Part of a small language model's weights.
Size: 15 layers, width 256, 3 heads of 64, MLP 1024 SwiGLU, vocabulary 512.
Training: a variant of Muon for these matrices, 879M tokens, 13418 steps.
Each number is 128 + 32 x the weight over its row's rms, rounded and kept within 0 to 255. Layers, rows and columns count from 0. Numbers have three digits each. The size before them is the row's rms in percent of the matrix's.

# layer 9 MLP down (transposed), 1024x256, rms 0.0478, rows 197-205, columns 0-255
095:077125150102181124158144111152088136136157114132100133051139161146086232154145176159145120157118158170137121096167177092128125117149073110110165175172141155115082143153123089094107136149118115154168106114128128110123162116177136142112100128105085179076129137159142118140194146109111146163110143104091213099091115090079149086122119165163141118137125108079165124112095176173100181140090153100131146119158050122128116160105155174117211118122149135153098161106124114171150148074172108183179147093140158110137145110074118144106157168099148142109123079074156108052188076140119149145143155162157147113094166122157183167109157129042108119145147123118103156139126116141160201131156163137129102208130143116117116092047086095105143205116116143145146183158159108109172106149167137
110:119192083147161203142108141121122122074109124133077213126145122128140071092135105123169215175078134122113077120103154148150080179076128071159198132080076099112134157152095117130081116120167110105161208133165152159153149117119100099124139151116160194135160139111188077102163149122137120105163158107140096170153116080150138166132093086100168117129101095103131087066149175129080117111154101182101154231154114124094120096128093173065097114094125091105144172126080148169156123099112157117161147121129143106110133107122135111098166108118146102121136077197130189092108109112105131075148179144173146179130092080070125073087181120113188129144101125131140130147148134112120103130156142156083173151124147113081148122160141149092107115148152079168091149089167131115144153171107115
104:136119149162058125173170118121110175160088163140120147138119135060111155134134106153128178075115061172143163151101127096125115085068137102158144094126073090140112138132126167159170082076133169148126052111178108174145151131166150141095100117111099084149086122128162172187153136101121150084118122081195147118165181121077115168141104162181085148101156133052194115112100093099179097087179122122101117127172139132135161135047142084199150152115103122105118122145171131143090117157141163120160167088133179103107160117152133158161116078075148180114105141110113129093169121124072111122135169231157093143156071105124158103159121163118118147173121185110082102095178140119111105086128131149143106139087172138182129134135161135119048114127087136202103104147148120150105136150124134
100:093181110121133096096092130073120108179066152127117142147114076142121136121081140163128108117152097150075186153121085121115095133138145173185120159105132179117177087165147210077171099166172118103160138183163097112114130111105146080068175110088148118104165179166122115113135117198109171152055112108065159125098105124109155152119195117134132136079094110142112163144071158119115191107193121157198160099093138127103247107149163084163147150173115081131124189175098107124123080158124115170073142096134124157113091125106125119152173128134097093128112173114139117149142084111184123086137169184168102097164114131134120065141102133166137114145115180167130086142145114132097123116168149086139111084081148137130137148127095113116148154062124096156125061122093167130155155127120104
099:173073154090114105114145098112148207161073180097113113069142144093156087105118126129126123123146174141083189109113139069146174180147115147155134150152106086107186116173134095093105133053115047125220097155120090139128143098110150104119109144110124116098151103159153143097151089075094161107125139126107128154152161135115163115144124100138174150176123128075127105198104176149116109170192129154178145143125167126150134142163142139099131120144139149185155129106053157146163131100160138121125141108132107146099186148103118131180162081135065137122067171113082176123143116130090067144087133140149151165092124171190093163172066141127117173083141059098147194148110104121205127115160167115145075123176123162189119164130218102146155138123137131141074107090123120115106137108140130
103:126172090127197167078115164153117108093190076157116133141166162136120137137089161131149153141126161114174182142019175115135096150125175027087183117100125146133148124152093165077139115160115175134099136196195132048144123149111148115158094112128177174106089131117113136094158119160150155116136055097175138102054128100136085155141158129146076091177147166141150109073092103072181100176173098083129159135107111163083152134144103143136092117110070139141141140149082111137147105178101151119169180153100144181124126088156111115140161101162184178117142105115180123119171091175168129134158109156126148127122146132087116135113112148115138172137149132145139166180134174063119140133153120100111148088110092131135085044100180135141153144095112166145170124173161157163152135144122121
097:178111138145158151175124154128149154150072111143164178190097116122075127103141090133105123097126162153096118126162065188132086096138090107164117123100106143155129108127137152233134102107136146149174114124132096116140116128095113115153159133152100134197124156134130089106075180091130063122153123095142076136080151104088142109139137105158079165055146103121134180163151193130110127083141215136097138123124156147130128142155130166187084156084112147145174112141113057171152103142162146109149169135185129120198122165163151109146141143171101129065105153100103112106064089142123124087066098136133056125123072093138149121191114139105118091169167141062156106106154171080104143072103132162095120132163173128136066183126154116140141141146161115134164083147113112148069205108093178
097:180097184168124102100142119162144123133151178097178128120099137102145133137123170098103129106117060155116143115173141166135132187152084132100107125103168123154120179144123131186091136137111096092111115167094174108175086101108185162098097171142162129138149124133129129100042102067144151101120168093158145222137115157149116119125108154126163127114158104141172142061107108098152105169119080149129094060061108156129125108180110127085191112133106110154138178136141129094144139168172108112123215101128151138170164162113099131149154148182105107145184144173132170156102212088166129173174140096146140117175073198141098113124103168097129139161101154138180131057164081132102201106135129125087155159126153119090093183106117106156142156076161115075155176082112112121146147099106081
096:150139109092146125101111121126112165117148143088126148141149142132143106101197121132132096139117165071134133120172126118137165157077152101107090093089131070124153129165124084117048170155126138110177183150137175172058186123186115095131147123122153122094146156129093151165077132090162043135185051139153171149136136116177111109134136032165196197148131125120084163130140174184147105127194170108137170187119144100109141159117122164121147144127129119176156229111076153149144171162215146130136099147086086120161107169106118124145102138091119111097142165115127141110132180094093041147176112138108093134123127140157108176199101097128126133115139170155154112114075123094088094088108156179096146128144123137149133118129146128141125157078079140161096125148091113188168148134114084
# layer 9 MLP gate, 1024x256, rms 0.049, rows 198-206, columns 0-255
108:130076149137125125084112114131138095132118149104117111104144136150146173118144094122130016088107131117147168134118175138129197123139094079167143102137145119167084142122098164132115158102134135162107170203059103082107124113123170123138142083148149145128083118144096103133112109072149141111179156123105118135133094142111070071111118103135069101096089158164100142144089065113165129072126139077113139080071113087080154169128147182140112193160136169140184163156119119132164098105141123113047095135169183150192119068154175111122078127064115096110109111110102095116142198102161143166187144139151080096136085158122155093093138117133114088147128121073133138124099154149070132146190142098120119065115042060109132165184133131107159139149170180106137132104098157159176161154164099
110:074143119122214149157165124151100122107130120098190093127136149085080171147112139124124097169128147132122080118158127142162119114108159118143109101120144139133147151156162096104077107140126100166133119142134150072103098201059104119118172140112130186148115111129147109140130132186146130167115148171144127154138080094128178141105129119166130089115110103111141064152101147177111147140113172147067146146108126109096170166151093128108114168129122129140163135131104103087177082120114106157088096103136133157166151191145116056142146106164084136161050108202058203056128155107137139117101128164078127133130121170079112181074162064187124169143120104156105071174141144124110088125164079198143097122128122083071131118132047096142085180155146117127085052176125105163108195095091145
099:141106166133062114056113142134130136169105176119112110114098083094177109162140116137092113096145158108167079087113134129179149116159123125054058103152088118136106110134164143157109131128121158103161151122148141133146147167117145191128096070095185152116138075109083140137132181096126081072101129138118067127139101150159123171117117182112109139158192086135188086059130124104158113148109096125157091100084166111132161164125083127119115124098091167128145077119100150090118179131053148121170145147154173088088161087125133163118137185100092095098117097101132148081171161123078174085148165099143165102152148181091192140137089123187130154116085024132125132118114160115078076100115140065106186093153120104096114162110151123115153095162130196094074099120185148130130091104099147
101:138196160157135178131187171119142165117119102099114134124157098172105129067126104131112099095124092155155106111158166138119145111119120142156068114136181192144152124150147191103079135133111129125170136152126107123135123112098121130197152164133082110209129167155095106154132147086162127144133036208104105093104122162147090120079182135192128070120154128177089142105089096131162138124084147168179117132127134116152150103191092076123084137128141155119110125124124153113109124191106131127131173173171106135116109080141128169114075194159134187143110103135098062151091091095160180106168082131153179148159157120066140134164148137159144115162150154136088129112133132105150119113194099150120099087152102146137150142121169143081168175095044161053114157128157179120221145088108145
099:162161112104128110055120147114127120129172113115133119157191100120138117124149177118121184136133103093165118077173160103154109161125115117087140173100177132092110102116087151099098127081109139164084171178111175138160140148097167114141103095084178110106178112134103146182088163166103132129094130168108118188109098126112111151087179114138109089146161123115122191168133112140126149152070098140100074152117107176126109116089075129109086142168066149146137133077119164095119138138171127110154098146125105083111174150125189099095104104151150172127120144101179079174083119094126127088193138174181130140094095105067046143136125148156106193136093071076109139174087107152126120159103176146190185117068085069079079119132082125124133076118147099154125204130181171088177163124153137
097:057079122143166170104135100148107144159167182144061068118099131158167140176154146150129122117127104175150102087145112086125091162119109139159167138094139133117080146153088142122102135116142151112171131153107084153153096140187099164062093125061170128095131079146087179141062103123135123132115129105134144165138101137101072102104087112122129065181132152184101087134131094149151126163084034079146106140159085068142207125079063160089176108154143121117064138100096082105139102148112167120127158095120163086098136108131089098065117145107189127163056100094155085169115131116146091131176108105104142112163146134097137154072158138202124121112112131174113100130104105141162152124176162110157163086098101132101206127133114158105105135162174149129103159080119088133132129161191095
099:118103106149147161105131105181143098083123146122176153137108141167184144099123105122162114143096113113117194064140184133145101102112148142098151128121144135145140096038181102137144128077137136177094145050119152125091160140101157081088060142138130135111166126094151174142155104073146118204121169099131110095131127149169085145133097123130143152110160151156079159139145110128168137131111114106060147110151144131199175118159078182069135142069146114099087114113091103141165148185129106165132128083148174128138176145147084204102122213134129145155114143166133146139113117126149099193119080155182146089143083137096135122165149073218144153112126156168128151174131137157132110126101101138187107124064130143175127196145136149114111196144209183138165103099118165094160153180124165
097:085173199140151135200111108073124159161153155175120180107082090089145117146128122131131076111121119184134058176118137106153117097157128137180146123103093123171171159136119125186109123152148150140073108079126179088150125189109195136178140127113112155148112127161139143105115109173140159180091123129142114195092105139071114148165091157121179123081119137106138148143105087113078175166119054114158111118192121132150115095162142109142126095182155124140119112116112145078154039153074171166161068082176158117156097133082110138113123100185153102184070067120106115125122046150133137162100159078110133122097152106099116105152108130163156082120160146123089109171101111118170128172102105120142159071045106151145084150095104156189132129126145064111103123137139118090096143115083123
097:174148101116136189105118152200111135131144100118089089096152121117100197136118091138136063089143166114133078102126137123112147156170110112131163132124136110092182132184117139167202107130126075064133184136164169130118153127160162097118152083065165146134128189081143127106094157099150229144121145128160124085127104140108176072106102162156064150148176127096172144094176091120158159177073138108177130113128094153125153143172084121124075151164094127104165101113147101152133081113129082125152085125129108125144114130085163133131168165132115189156170173138099122125101150120152124177101180053138133145118207105104148106176181131151105119147170116132107153137190114130190120165161181135143159146164165140152186114187114042096081145159135154180135108108115131108105070137108105
# layer 9 MLP up, 1024x256, rms 0.0466, rows 198-205, columns 0-255
103:112144144109113159093123181172121053083155138143128138122099135111179126118097115151132179164064106105181156103101153100111118095126079078083136077083091096119155115168187102191122153127076106142235161159127135176113145165118091091114092115127147171120116152114166201115061136098109162152171111151141134069098139134193138198145104131126138144108114086118158104076120111128148138150101116146161131178104179096167132131087085130103089130102115109129166164098191107182090157132151149099136133124111125090154124125140101091148123090149063085076156165105191152186156114183112124128170137169131114113139090100065091097125150104156139089122041085130168094113113115128106100167163121142158140167135116034118154126198169112159112120103166106081107125131097145113116137088081127
101:083110178114147076162156107131127185137111144130143099132166149086113074153122151144194142096141167164116145098154133160075135156129071064232077137223119126110145140094184115114152177079109133139119107142146081175067090165097138094064077099086091096121139076152117120172115157122104130089120093124152126165126154082126115120143093089126075132068099158152157108146134092149098147123119143107081143169187152152106131142151094098094139149136104190141145134138127114131138151131097101137084091105088124113129186105116108095080138141076148114121175087137102159067138120093158129109146097184091101082166107124169103128159142119115085129168161156182145171194038143118117182178173133165155110093119174161166140084095121100105138131066164111143118153085111171183143130155140099
096:162111152106121143146099111144126145138157152115057190199082162134166144164150097067133118087105091131136144157101127131102142128176154103109162112149119237128047064153207095126139106121158135076116170124150163145111141130116118151141103123114199093134164156176139151125160084089097071123136092139138141129152148189195114147150140124143099103099084142104094143147122099093135126135116144079077137101136110162150147122146167109158183141167096139119078115087082129170129110074093143173097182094123130105075175101212144150138106177113135117116119094167185119079088107117101170142116179135170115149128140138151125138101113138113172118144100139171144228074159136084097135122118197147153121103129144132157202093122111138116095085115147125111081098101214162169105141173121079
106:156101092143078087132158136125134170164089166169156088125112166119147110116154071126155127090133141214080137128152086065143153095136126142093088098155093145122169160113125125150178162085095096107129085112128090116099140096120087119135116175091113129122165124176139157116172133107090147131082139090092137147140072123121167129151122119141135146146086141156184098161101117098088132180106127138117183115202120088120111128176085099155191197112198188136189144095156106203098226147098139122118122066110155099151119136114163150161131074135109115162177162134118137152071135146095072097115111159163166140156082136121073089111141135183181079081114137116148132153084181136068108131165148068132173111103111082108140085160096128117140092163190122133069103191143089117114118120112094
102:120145095096162144081064146108149119061150082153121107102117151098126096184115143156105106084121146103099125155134163062107073104124141058213166122188094167107128165122189152089109067111149142121111133130155152056116082126122096119158133121150173149180070095132103178109132119127042163106102115173163100128119121052131116137106088092148122088098158098067167151113135134096074153146129127146078141071189180098167108128165104104175158150184093125105087163152062155178126103119110123112148160111069110147175120136158125148152090108158137149081143108073120115089109176185134139190154095137117152088099123158136121124172124144161174074169117167113090148122084122143140195174116183104156130120130169132184129071126079110136133138152114114167125165119131183138134139108162122
090:102096098155128099070083092186188170152178124100101022085057120119137105162142130157068131104130099110124144120085131101083095141106148165141161078097119124128158104084098129159125101144158137152198118109197118102153133132129115101160157137123102139073110107117119137103111155121139142097159123121131103039193132103110045114112205113120146114131116132164142122168122097073075124177173104130131124122165148036139125119109150196141133091059100134108127210147140151147131093151120156133085111068137181121115140129112137154118059098095108056133118115094145135139098110062130073144112150126105178153109135157125107166096109189170140122132171177075131149145130156090132108140131084128127134165120145185141055133143105116120131113142122149228122083127132102082165156132131124
096:099114157120137161110142137139150152109113131177146122098089084097104074141115170148126157160130176114066128090135127150106162124068119180156157124030125127062155103147143181118115114138082098123149130103137106133137055159109172131092168115068117094103066132122102155088108068072132122097088184152083142124099121122121114153068156129095099104135096124127165057164132114142151168138104123093140138084144118148105140060101087067140104099092151097120135170065143156172122127097192063110046146142119162170142128099078099149140126085099138132096115130077139089147093084118180120101099121136184055102125182191110147178152121169103155174140090154090149066101095165112151103125140148110147141128118104174116155126091104093127106180077137193163167090086083145145178130141104105
098:117090113111167142136114129184153110187152133100113131107147103130140117137139114154116140126054145025091118093092183088067114179128098136132164143117137178127096103168127120131107127129104103099147143139127211119083197116158124139117138157073100129115081091101182164161073093081118125042152166106124147111149146119162154184132138107113131116157112159101176114114135110054099176091099134168100165124098144113144144184160080116139106131104085112129165071092128094123123151127102129193170087180110155147149143092158101102155108169137114139094040156136140166124164154147140108098064090118137150083144130109125067146129195170107161142110167184115130116122128010093139158115113158130112117098103147056171093169135122138071155160161115221146126164155119126122104127137129105